Each number is 500 + 40 x the weight over its row's rms, rounded and kept within 0 to 999. Layers, rows and columns count from 0. Numbers have three digits each. The size before them is the row's rms in percent of the matrix's.

# layer 7 MLP gate, 448x224, rms 0.0616, rows 409-447, columns 0-223
106:527489480486455415497527483584523466520454442500452545412532458472550517490590443452484520465508440443501487477501445544535502475530477500545513534487513533532540450530550483489549508484528490506388561514504439493493480534484574558497507497550534441533467507499425517429527496487524579471473458491521519511475436473524469493509503556523501509474511460581585513557481484481503590515533500575497488543485442451457561547444488446523433558509552503557514474471444497504460444488469570535507504519471477562524534557491558521446495519488483466488576454514584509525538461506491549449503517439528550529497492494597427498496403551478503536426551545467459532492534533539542459502490
096:505511442601501465456494481574593498469514505527458391518420480458457525545529484537412519567473573482505523510540568502479554473540503467535554476494508440493540425484491536479486535489527457513531470486466529554476479515468450526516513480492496486565482481525499471539410493481482436545514538459474506466609472497580569500477530462447519496549441514561499481524499548514519466509506477460477544531488530462444546418471487456528542475472534513465564441441446483514472491487456518530553509545488466491441472452507525494484530507561612473416528527523491552438505503507482465462545537528560492545546511547463548490499570491584493417567476567505509490504477470457551457532470
102:463483482562443523489479454491481537484542576483507425456464540501516441618475463482530520520465574522522456494443547506503475458457475541517460463504512478505509482519507459484465576524442530441488476494490414468555512449517486468542510504528538529508503520427461562519484506539489412596450473477496503457494577429520468488523530438482427586434523554519529452517572511543593549509466502466488544495500515506405491523501555544488445490488473466507543493562484537555477515472550523486495494517535490442482546465498473493465560505566518495386559475520491545453439396508528578458490465488544500373513459489495504528470500504436460500466470507502486486498480511508524500525434
098:466475493492509488536426471524487578538410486518491555491462460449502555438589493459534505492519481530497509496521494540489497546533543436529485537488511585523484525451483484513515493540448480527520492488503521580457577491495544436479506513460510488533472494498548549478476500599574507497596481448543473558445502525459609511562515557524482478505489512484530484536470434441541492520524512481504571502564472410556552493534445467534462499604469425481481496540454503465505480573537518537480497474519501550498521538456506473395568572416486421537461488561547455500518487467437491498473472527505572440513578479510512465453457482496534524500480492459502419467480482506546486562523
103:573442443484422497494582531500425560470447559491576515493464504475542486427455542521483480442542455501528530484528507523519411457553449559542445457441540456517454507465443504458506484554494501470494522479532554449509497470440558550520522462488513487515441533518532446493519519470530489425455509501408501498551472543490481521496531502488548558535437493584468451530531532552505560489483438501474523535475470407443509507506527482506508497487488506489566468497580546570529500586508448447428535526487475543495484487435524505517511474488474502464457523495482481468515407444496510613488540571436527400512536505537532542498548447534458469524432525525464527556473514551500488492499
101:472488487447426519551484520488577496530490583480458495577507545424497444550539527558536476514539525535526485478535505511482498509400476487504454535505536495495518491531468500538440589452466423506503552540512473501482541535439410528483529412513569510537465466495508538465596507507449510544502503463504510530461563503514469553530512455569473514522488521537477473482470505510522454477431591483482470421477464554545438484450489503540504514555486588556504519490526498500531437453457434508495502516513508460499485562509489604398520507473475475517452477496473538537544450498528501386533528437491421502446517551544531543497520553503430520543542551453500495426449471504496503465538
113:522556521549484503509502470565487535449470490600551543519504430478484510545533463526462514573577429536542506436477529508487442541471501451487546508610512488504441560548484536527501521566454511471525546510494432459501429487540454439526515486556473506517539448513574493508489583526492514559511578499474533513512546490534430591457511484536547453510491513432470521493491474468496519498522506508432504458499481458426442478527468508518444495533550515472490491462415512488499486443484494582447507442454488509497474471518589459464435470440409482460538465514482451461510458584496547525529501446536506464468515488522500527542468459562479492512500525467579468438513399527516425458521
094:438439496511509496455507469421485516544516512494466520503566453516533519508484479527477546528486441519546451487495521539484507472440443515433398494468488471530420456554351536466401481421468550493455432519499536501561543551482528499509566512490435529511462496500465457452407414483528465436499438468460466499485468427514507522440499496461465451501501514508443484484493489532470518501472511520466496461458525492538467496543503436524434477567485546465520526472511470588511478409497459493470495459548449494491564504517465533502518444464573482525506533481525475587502477452534547478541553468506475434481555508537570505512537507487482405496482557560496449464476536558481481480441
105:495552528480503498532455467480532525470436522506470460410489481462506518434506474463460543496445492501472490562466510489520460491555483495440432528551445559492514488507473503423485498484468490527540444483507521525468483546475507569497489495520507471508542446540544438545483503501502445533494476559538440538504483480502471528558500440435538444502499483517554522513454500545468484426484550529443486565519493502468464596543487591527587434499513450436511533440583473564454556522431438451504571484425525470477507527481523582406540493437583518502483488464459542537451471473464445447512549483551579557480469480480454486446560484529454527489388554513525467529479474487540496535506
104:522396515429434516514543449509532426545572455454522499508536551412494459501464555527506515553539521479511503524448478451461524545437467488535512593469473500554500491482482371513553406507556466504522535525499456578506571537530481471452577438523517462510495482552478498474509465585520506428470524467456530520408479456538478385467443529457457512476518504492500505520475484546479572437528557479533496503423514434473523499508548482469420478460504454505498559508499526551501475558523543509490501449505469514565463521456483483441465518481522450557465465479576424555499492473566469466509489498497434548523537571525570520509487506537501482515523492478505480498516486509488475471470
101:529571449497467535524493526474511512557555505510500444514495526525509470442455569502504532427479485458475509520472519521508447431464462472549467603508465511448543509460486553465534546392557504509553467522502518513518457551412482442463536552563505528492486535508449453525461477488545474488524501539526524510534532542456409493538496430524500498547435595484615507542571521503500568413476517555463550447466521554526466497465494518505520519556460479465507486448533579448534459466523471524540521545554475518480480466516483460565478493517472506508519534502480478489430503550468538500506459485507529533478617571510486552446451460436435462535458431458504521528522429495537526500562
095:528545466534512455546547495533527455478442566460530498435541508494505484555473514479486508503486563469460542515480614529535597449500530425480447478477468513519457514456469512511451491524546549494516444457544546514542442510496514514456493481560534520480474549555481457535511476484534472531530493532499500497515507511568516460490512521496492515444543483536483476500376456529553504522509501434517545454533475474500503534516438406490589512525520484477486490445481508513446481556555509429495483484481502545513409516520524498505518525430497357498462406548478490526521519526441536554544553498526431434478630431452504560509587464471553483487496421482510460457471484483493525465508
101:511522501512543488456587561471444536452472520503471522498513460471521506511471462551585509520484528406479574462503479450476491556497510539453478526531477516481533515508507432504471437502507535517562446522482500535498551497433489526508416453466545566486489573410448546525431462537468536516512487550474485500442449464408516563518480466455505467501503504511518528530438518507469436545551544590477455494553490537588545532479500458513525497497550476477555525536555490507558481490482468482492454436478531505442522469521519478503459558528538515484483576474461485472425533458563502474400471475551411562520472527490549555599528578539492459534495496497545477549472578494463486427488
102:509454506559508501423480523536504433497488555490430512499478492512501492511447496488546496475503451619546523499540537441501487448435591555552442433556479553453460511524564522421505550482465425542555487484497438497554515446552530520522477500515549504546518525462508461429505477508543454494516465498493506501547456434512519539467539454499516459502482497445461509480523474466460493423541530482524478536473468468548451541480552444515581554574512481469479454584549461403496511515513522493538476495462505552531410509498439504493447565470519475581526513553483425435512492532500551523496523537495509525542481440557554433444489485493443466447499558485534465544529511509592487484427
095:515534552422530550561500515488565478542535539433445558472456408501475496578508462502493545602413558525515501496506535473509518594572507509437558442498505471566560463494444499499478505558525521514501458500477535457492510518459518500462568472516487531524523517462494510445504548566500494485432513431491540552498578514479508473545501503533524512489483457457473425483542530532455449455435468493524545421527571512514531525487529432462490522595497492521408466543496518491529507468459536531431460509532436501500506534536550448571497501455504434471553476481487472527567534428528439510483513422491509498507484478479455456508475548542508475542393495532528493550459446518487454517566
095:538542458462480510497561487475489456527490519478594571462551547478471487462532478537452496488498478470521414467543496527585516519482470532474542548544502566498506582552552494519532418472505512498462494554495446580491496483457546558515547528540554471489491493503439515499498475483528445461442406460436501563469446421485440500532551519560431572466496430481471529557532538600524487520509573482477479523519520516427487530517547496482595547533582504533511459545498509513483518545422519491444553517446510494492493487507512531513532504512507474517535514439489558441488542418495467510466534555444481534479552529562586463393484528505520546507506487538489517419549508518492513487541
107:406449454471485452455518482500523471556552408528455484534460493510568511536439485465540443529494533541499441459490509511568521559420501510498444505494545548496510509490551526438514445558461586538508430500532549464588470469495480492492562469478457447487594512520481475492561463478504582469490594497565493493556423483499482500493512489442534425514458503508436470486473502490515480473505478478488500510478505496525492410471542446471465517492553461484517508568551480589417439463492502513554499569477444434505504495383482567455514597497395511462487545447462490460507506448509518470505439472528537528472520480478520526452542501470490510574499483498484520510484458539478504489516
103:480431547515495483462455479380532552488471508519514501479452443507511501531463507499493541543485494536477421441520469489456469501576470515565467526479506483503504492517483507489515486527529525545478466474544500487513542474579555561487516523532515514501465544548424500485522507525531508432526577469524519540564509499500512450536424504456557496510447444503450549451492485400600457528548521565509464459431442519563554509472456460555471488507561561513481537521447475473501619485489548511471556522536464524542481580520549543490509448440506567489466497563488486439560457485436502408451568536502476469511528524480504442517454548464509536549505570521535391521516514525546501458521
097:490486524485510441540396487520562429484482565505533500515496525432552502475514497469532573504439491569577481579543508508484479519513470481528578511487560496412552554514485407550474481418507533484487511493483545521439531504531527538487495450535558534609446388474487472501515459495544489471563545482519540428462513498608505464541541511496445435461501443425499499550513507534496486481443529542510509538453419525506513430432485482514458520506447466439519500516531543478474491527473485503513533477466540450465547511495471498518492503474586430482443537479498553485531440517535562461446547493493539545481496464481526523455473517566520433517486508485462474510578504544465488580482
094:468470573514443481441477498437536525491467524481574456538456568539473541479471531481463537545431463567521527425455552460488514477515523442528431418472553488451468428475482498556489531485476501506500531544528554454529530514474482555562456468483523446536449505418451562535481468540476461511455567491533474477520422505507453589527558476479527428529447546484496491530473482483481516541456494507444520479453472522567536520530438563569541520516493516483494497490499595529535496484570479473501531524603529508512538496518547465440544495449466416538568484558507507504528523459566477558500491499529510453446526505524493456522485494525528498508479593455544466400447512463474570461494
094:518572519530469552498503495545477498563508498481436582487500509488484543528565478457525483501489475454459471452469526570519519516475538452508491566498416594559549498494525504509544495543486464489475476549486545499470457463503473503433439468473563569497484540602538487469513495528488483463460520441444491472507527486544491519416512425489495474486547516500487489403480548470527510431496477581444440482527466505460522438501447463648528507463433490443491526476458513518480543504542480494531506476500541505534533392491493532450535534460444452573430519461538523558487526492442584400520502492445522528499529381466541488535541457487491491509487503489447561479480497526487482480485
096:479506584502457543548554487414506454533506537530446531482476458491553596442513493443433469486527503499518547544543495457571528445527425505513457410503492521460462445511515517503461473501524521470542424474475492513561548472496496514532504487546541508505417507518436479440479499544546548513532505528548529496489461458517563507482489475430481466554550503496487495524520492476445595461440506520531556528534522533526535462532542507537465564508498443453470516575507560527428581519441495453568473516488454455468464441501475502555560503553490507500519460515555468512578494410526432501536508486448471487469464443566499448465405561439501491504492523522465432530518544535582550496513
102:520514536574537530542487508544452477547467511557542486466513542481490480516554426519489638524559510516517569448493485485504436495457547548506461532510445520473482536497504467474487474512429510483552542439542461503403461418452476483508555514511520471434570520475489501546542508590509512460433453482454474508454533556482468512476448532567558549547513419418490514481467512461460542558549465524475469452483478563522500572553572413456519501485495527518587500491556489444491442489513471488514447540518536506431463476436482459485518512511450522571579471456492485518498423536462440424527499443485466486470511551554528495480476509477465527502512536491523483499451466556445527468513
102:477470463502514575551540527442540445513461557454483541478475479406482523478565467448419423499468513515475587536464516480537444507496446514488442478515530461424547476472479471528499508472454482496590529523474491486447488539544509512406560536491553455521531541501506476477484498563501450545488490486422485526439564442512483537470472527534443512598503498527526501438501477507512510487511546465523543517530494396456479547524500608505521510526480502443498464532526544464501480498507521468535549500514398448488477455547504542483491531447486498507412449509532537449488503564437470523467505485499443415474469428403553517505451431547545547514514502521510479492489536577472475576507
100:523465453521457424416495407536515502457561559515493454549528510505573490511540553583518546543472516466414473488506502547512529454512555501420513521521530498530520481484454487485500506491447467492487551529483504529455566537546521479461515524441554484448527509489510574452506476583510604526496441532511537531500514516528552494475505473560567553474402519482499483464478533471572481500500511484520523504465513490519539573427530462492470517568505456477481601532523590486459504612479495550480487544516544493564471487465419460507471516505478492423504462485521452512425545477564574546505419537486407515464516459518518556532482493522539456482515471422518489532540471466489524499532
101:514459544569436514484481488502478507575584514487504497440515539464471455527537467552515523453493450461457565479466555477514478508516510576451536455544468575551495489439512576545485529505499475545483480514453530505481498495517545492502567495481558515448554528461520406465511497545572545520462450539528490491563480577485468586566533437490532482503459521502490527470498521506485511523514445469468493463513504438461476524467474501497408521479510496454513531593475501563461461544482491561534482466572474491532502521484425510576512521540459553499495517449502426479479540488494528462499461566432503461379508508467450524517559447473552476470496360480424504451501419491454477461485
101:488502471535520555476513507515469377512497488476601439426536599527475470508446521463460557442422572437515496518489489473441460456540488459475487572480494511462531548526562513460518448474376508461464458503481509528454492437515526475439491464566547519498478537510521513544486511443459490570512472489474528546490542446475437481421575506508431478483538505527502477540491470493485495519559440486483518499498462439490553516506536461529534515521508499462556490512532489498534490469525449522448443474502482509533543512441486546491486625505442532477481478517492470522479460411440498579492488517534549490584464438570520505483544546407418518461506505514441494463488484480522474486440
105:508421552474593507506475506508490534510487559504508501490520491483571504524502431505485464535510493455574501480462444542510550482409474546523520522517522491511483485486526450466496484438526463451544437454455529451472505508487513509513539499504576512463527502581500515429500532533546472519513583592472465561448464553496463444527456503509536584484549488411520519474514476534497479454539472422576485439505491469471446509525503503494434463435596499421454490538511493452563549551548556504518522530496474553526493539490574495564532464487474489512505553535526525483530496500529469490611553449480515481468571434592518445542505464495578529471517550523539449442467503457556568535491
099:420507426538472476525518451528459525418458474465481487503524609474540500508478524461542468460478492467461465444518518517592503526509508480506522510521538491492468545502502530555561526484518534536404533523467442515475470583540437459404455513534556421497513525480499514534483501465520602532508501452530505484473498438501546522518521496505490486530523491513562526488488453507482528569439444408451465547491492411457495480465471532436444554497470491422475539502561585524497456499492625439525442567505468492544510490531513492438542433492483537534523476499452502477517446564475485465426494475530473454517483496415523422427541503503474454508487503484467469474523514504421479496448
097:517469488552505557450551460531471465478498476522459469492454454432517494502496430540425516467501440545494567502487517550425549559533539461473473476491480485521529492521512489597502459507482492472560549480508529512468492440491601481550445471557516527556450480491538504529479494573481473510552479497467485537472491396532528484545549487505428462522477515468541527508624469513507426562525489404490489495549423491502565576555530508514489507475447488424451498492488494512490508495515523463554500508576562440462572450541428511534395509578472434484493449487500473551507567535553449520448528503525498532464486499469445539475476488464530455473453481425543488485471500513463541561523
101:585522416427556457496494500496544499458517491451553469530512581442452504489511512440485466499496461512519492452475572501496485424473537521445517483527498558478392467527491530417496515500468490442514493454546518483502485500532444628432520470409453482546494465519463561508472508479476549498505494528516525490506481499482511449482533495477512548511462461450528478526524550498524545470514488419574538472458481528462567495410556549494542570479476440541515526440543520466478517516463509585493515535496448541510535507466546495467506504498585443535510487580458481457537478499482557539472421513593529460528483456575582515491458445448500535489485533504440596509527528538527459480483
105:489604489461506444540451501524494482555429532490549503574444541497445530567507508541557453497474526524466452485496467544524447463512422447499451495553526509526562482559508524462467481487562494461484499482422534554527494454490541515444428464544516508563500520563545524491408471455530521520560480519533464455478483531483476528506544433485457508478470446454497478463500528511451501468536506458612537513520534514537502548537438480535463513525418480474519403559556499441474591503533505481446536502478550501550526446542508569420512488456492489531537409554449579481493472512466488490458470547555494509567480464470515484468544559531500457536469505528529466452567452549504518510437
087:484500520451480506546519499495487513491492520484526511552495514552513422475462493456440589548504507512474510622549511510445489477504498492463618484527543486483514561460486443542513504512505471442499503563516442462495501522507488483434482556491552443485492502439540507422509508526538484457513436499476599517464556577454519521521460547495557528503509517530504511494513507572545608478513485509527525467552539498488556566534490530526454470569541487465533496492543532415507467520483468484490414433487588535466513513582503513528488483518566391425532493583494524483472512494481536453459444530425523511551508489522518469568515476596508475519430548495499443485569487467458471489580
091:496506419541497507405568470550468480510480446477480483437485454498531576512476483511492471487450461560497550473482462397521515472520568548459438481471522511470482550482501525545506449516466496506482516597437483596503428550428491460540477477527476500494443558483563468445481499530512492478506483491458494480549474497477457541522567480532517443518451473488513485523475491533535530461504513535492541479408488420487464466526502476486486524471582515520457494488462550540562528563468429487499564541600589568462562484577420530486479505559489473501529471557501501511493583517490443473547542552495467437442411499475540512493441511498560523458477566546448536482514522518475487496454
108:507478493438518467539489459510478507455477443485429499476457488445501460533459527467498501520565495423537509549428488549436519497472532460441512443524475526509439485530482497497461437498432495507501478425479537510493575551426527510498451551503532489472482511519454436586560573508542510518472461516526588480421503464515573489484442476577521573432521476470498567522468565525478452493513508505489449472493455437498534488465543439540527522469468503589543462543493533535555502440456432523523455479498487583528500541478488501476547560537472547496503541491502430489488484531521488560468582547475516509552500558513444514472410451481511505545499475536564469571398530536533495466581
105:493500509582540494516501519496479533498531534524503486516462427527466422488468518543452549521510470487468512519466480476536514478476480493502501519568505503465453580524567491483438511505508524456498540454513532528500485490547484579483504481549480490416471507573515515486428516497503531471543518498485552474478609480477520461460601460462461453408545428449517505501547550512456436517481510446544516530502549441524474466515469549499527569542468561392501490587511467509548559549466438495495487520575502559471563501493520516447546459466440540530518500475464533499496560494516553511467431542466380555492479497484565465422539563542433441535439479507536474483493511500531390501501
095:518540548509517407499519545538545526423553540506498529510452454489500521466461575536462559462503528499617584457516436454490498523520533519514441521474530437521487556376486522597488548486538499546467590493435540489518481502503560503519460498451524522498530476440455532508520508477504480498536512483439527465480492516534535496520484535522486483496484493533501450527497502482472572562480556627461489467466502555530534458489510578510515504512475483508453569503484463518488590488566523497514572529509488524451481553481458513520468574479473459491496418513549505465547490568491429480586479509491506559442492392503502480489427464429476513434565481470503442500461486478450518473493
099:490459502471509509523530505511528534492535529507545510614487515435482525500569474506518469493542544409470482472522476465465469404504491469496510532556488519460498492531464523463531523531519517473460545480544509515462521605522549555483571510446521461558552497528498559446530506487521540460420508422535438547516509528531490502476488568472427468554556486477479493559512498601491522485530513422462491475489494510523454493571471450535449421536476497396555523513567565492481529521429506411539443491509493463548488548524434486532545482510463487518397496529435530449483503469460533528466394473500519484588499548497519492468471504470448530536502477521526496544471478535537531582583
104:511425495555462446489485519426514477462558444551470527486533481453548523441496534429428520446553441469508471494554535504494514528378468514473543521600484468441491484467474471505516533451481491443537549520490465506510474530443476411492530468475586443520559518577460479527549485460471455445558464514509523484462479514465467480500467523573492522523497495560464505464515527546547489434521503474490540525491503492550533502534534512518517527540514433488531511494499512458456439460474506483476595466488492617554505547435560475403518440454550410477500472556529457504514409513511531532450513506442458546545546473434551505528454492498488510437466530528459463476513549502489507565516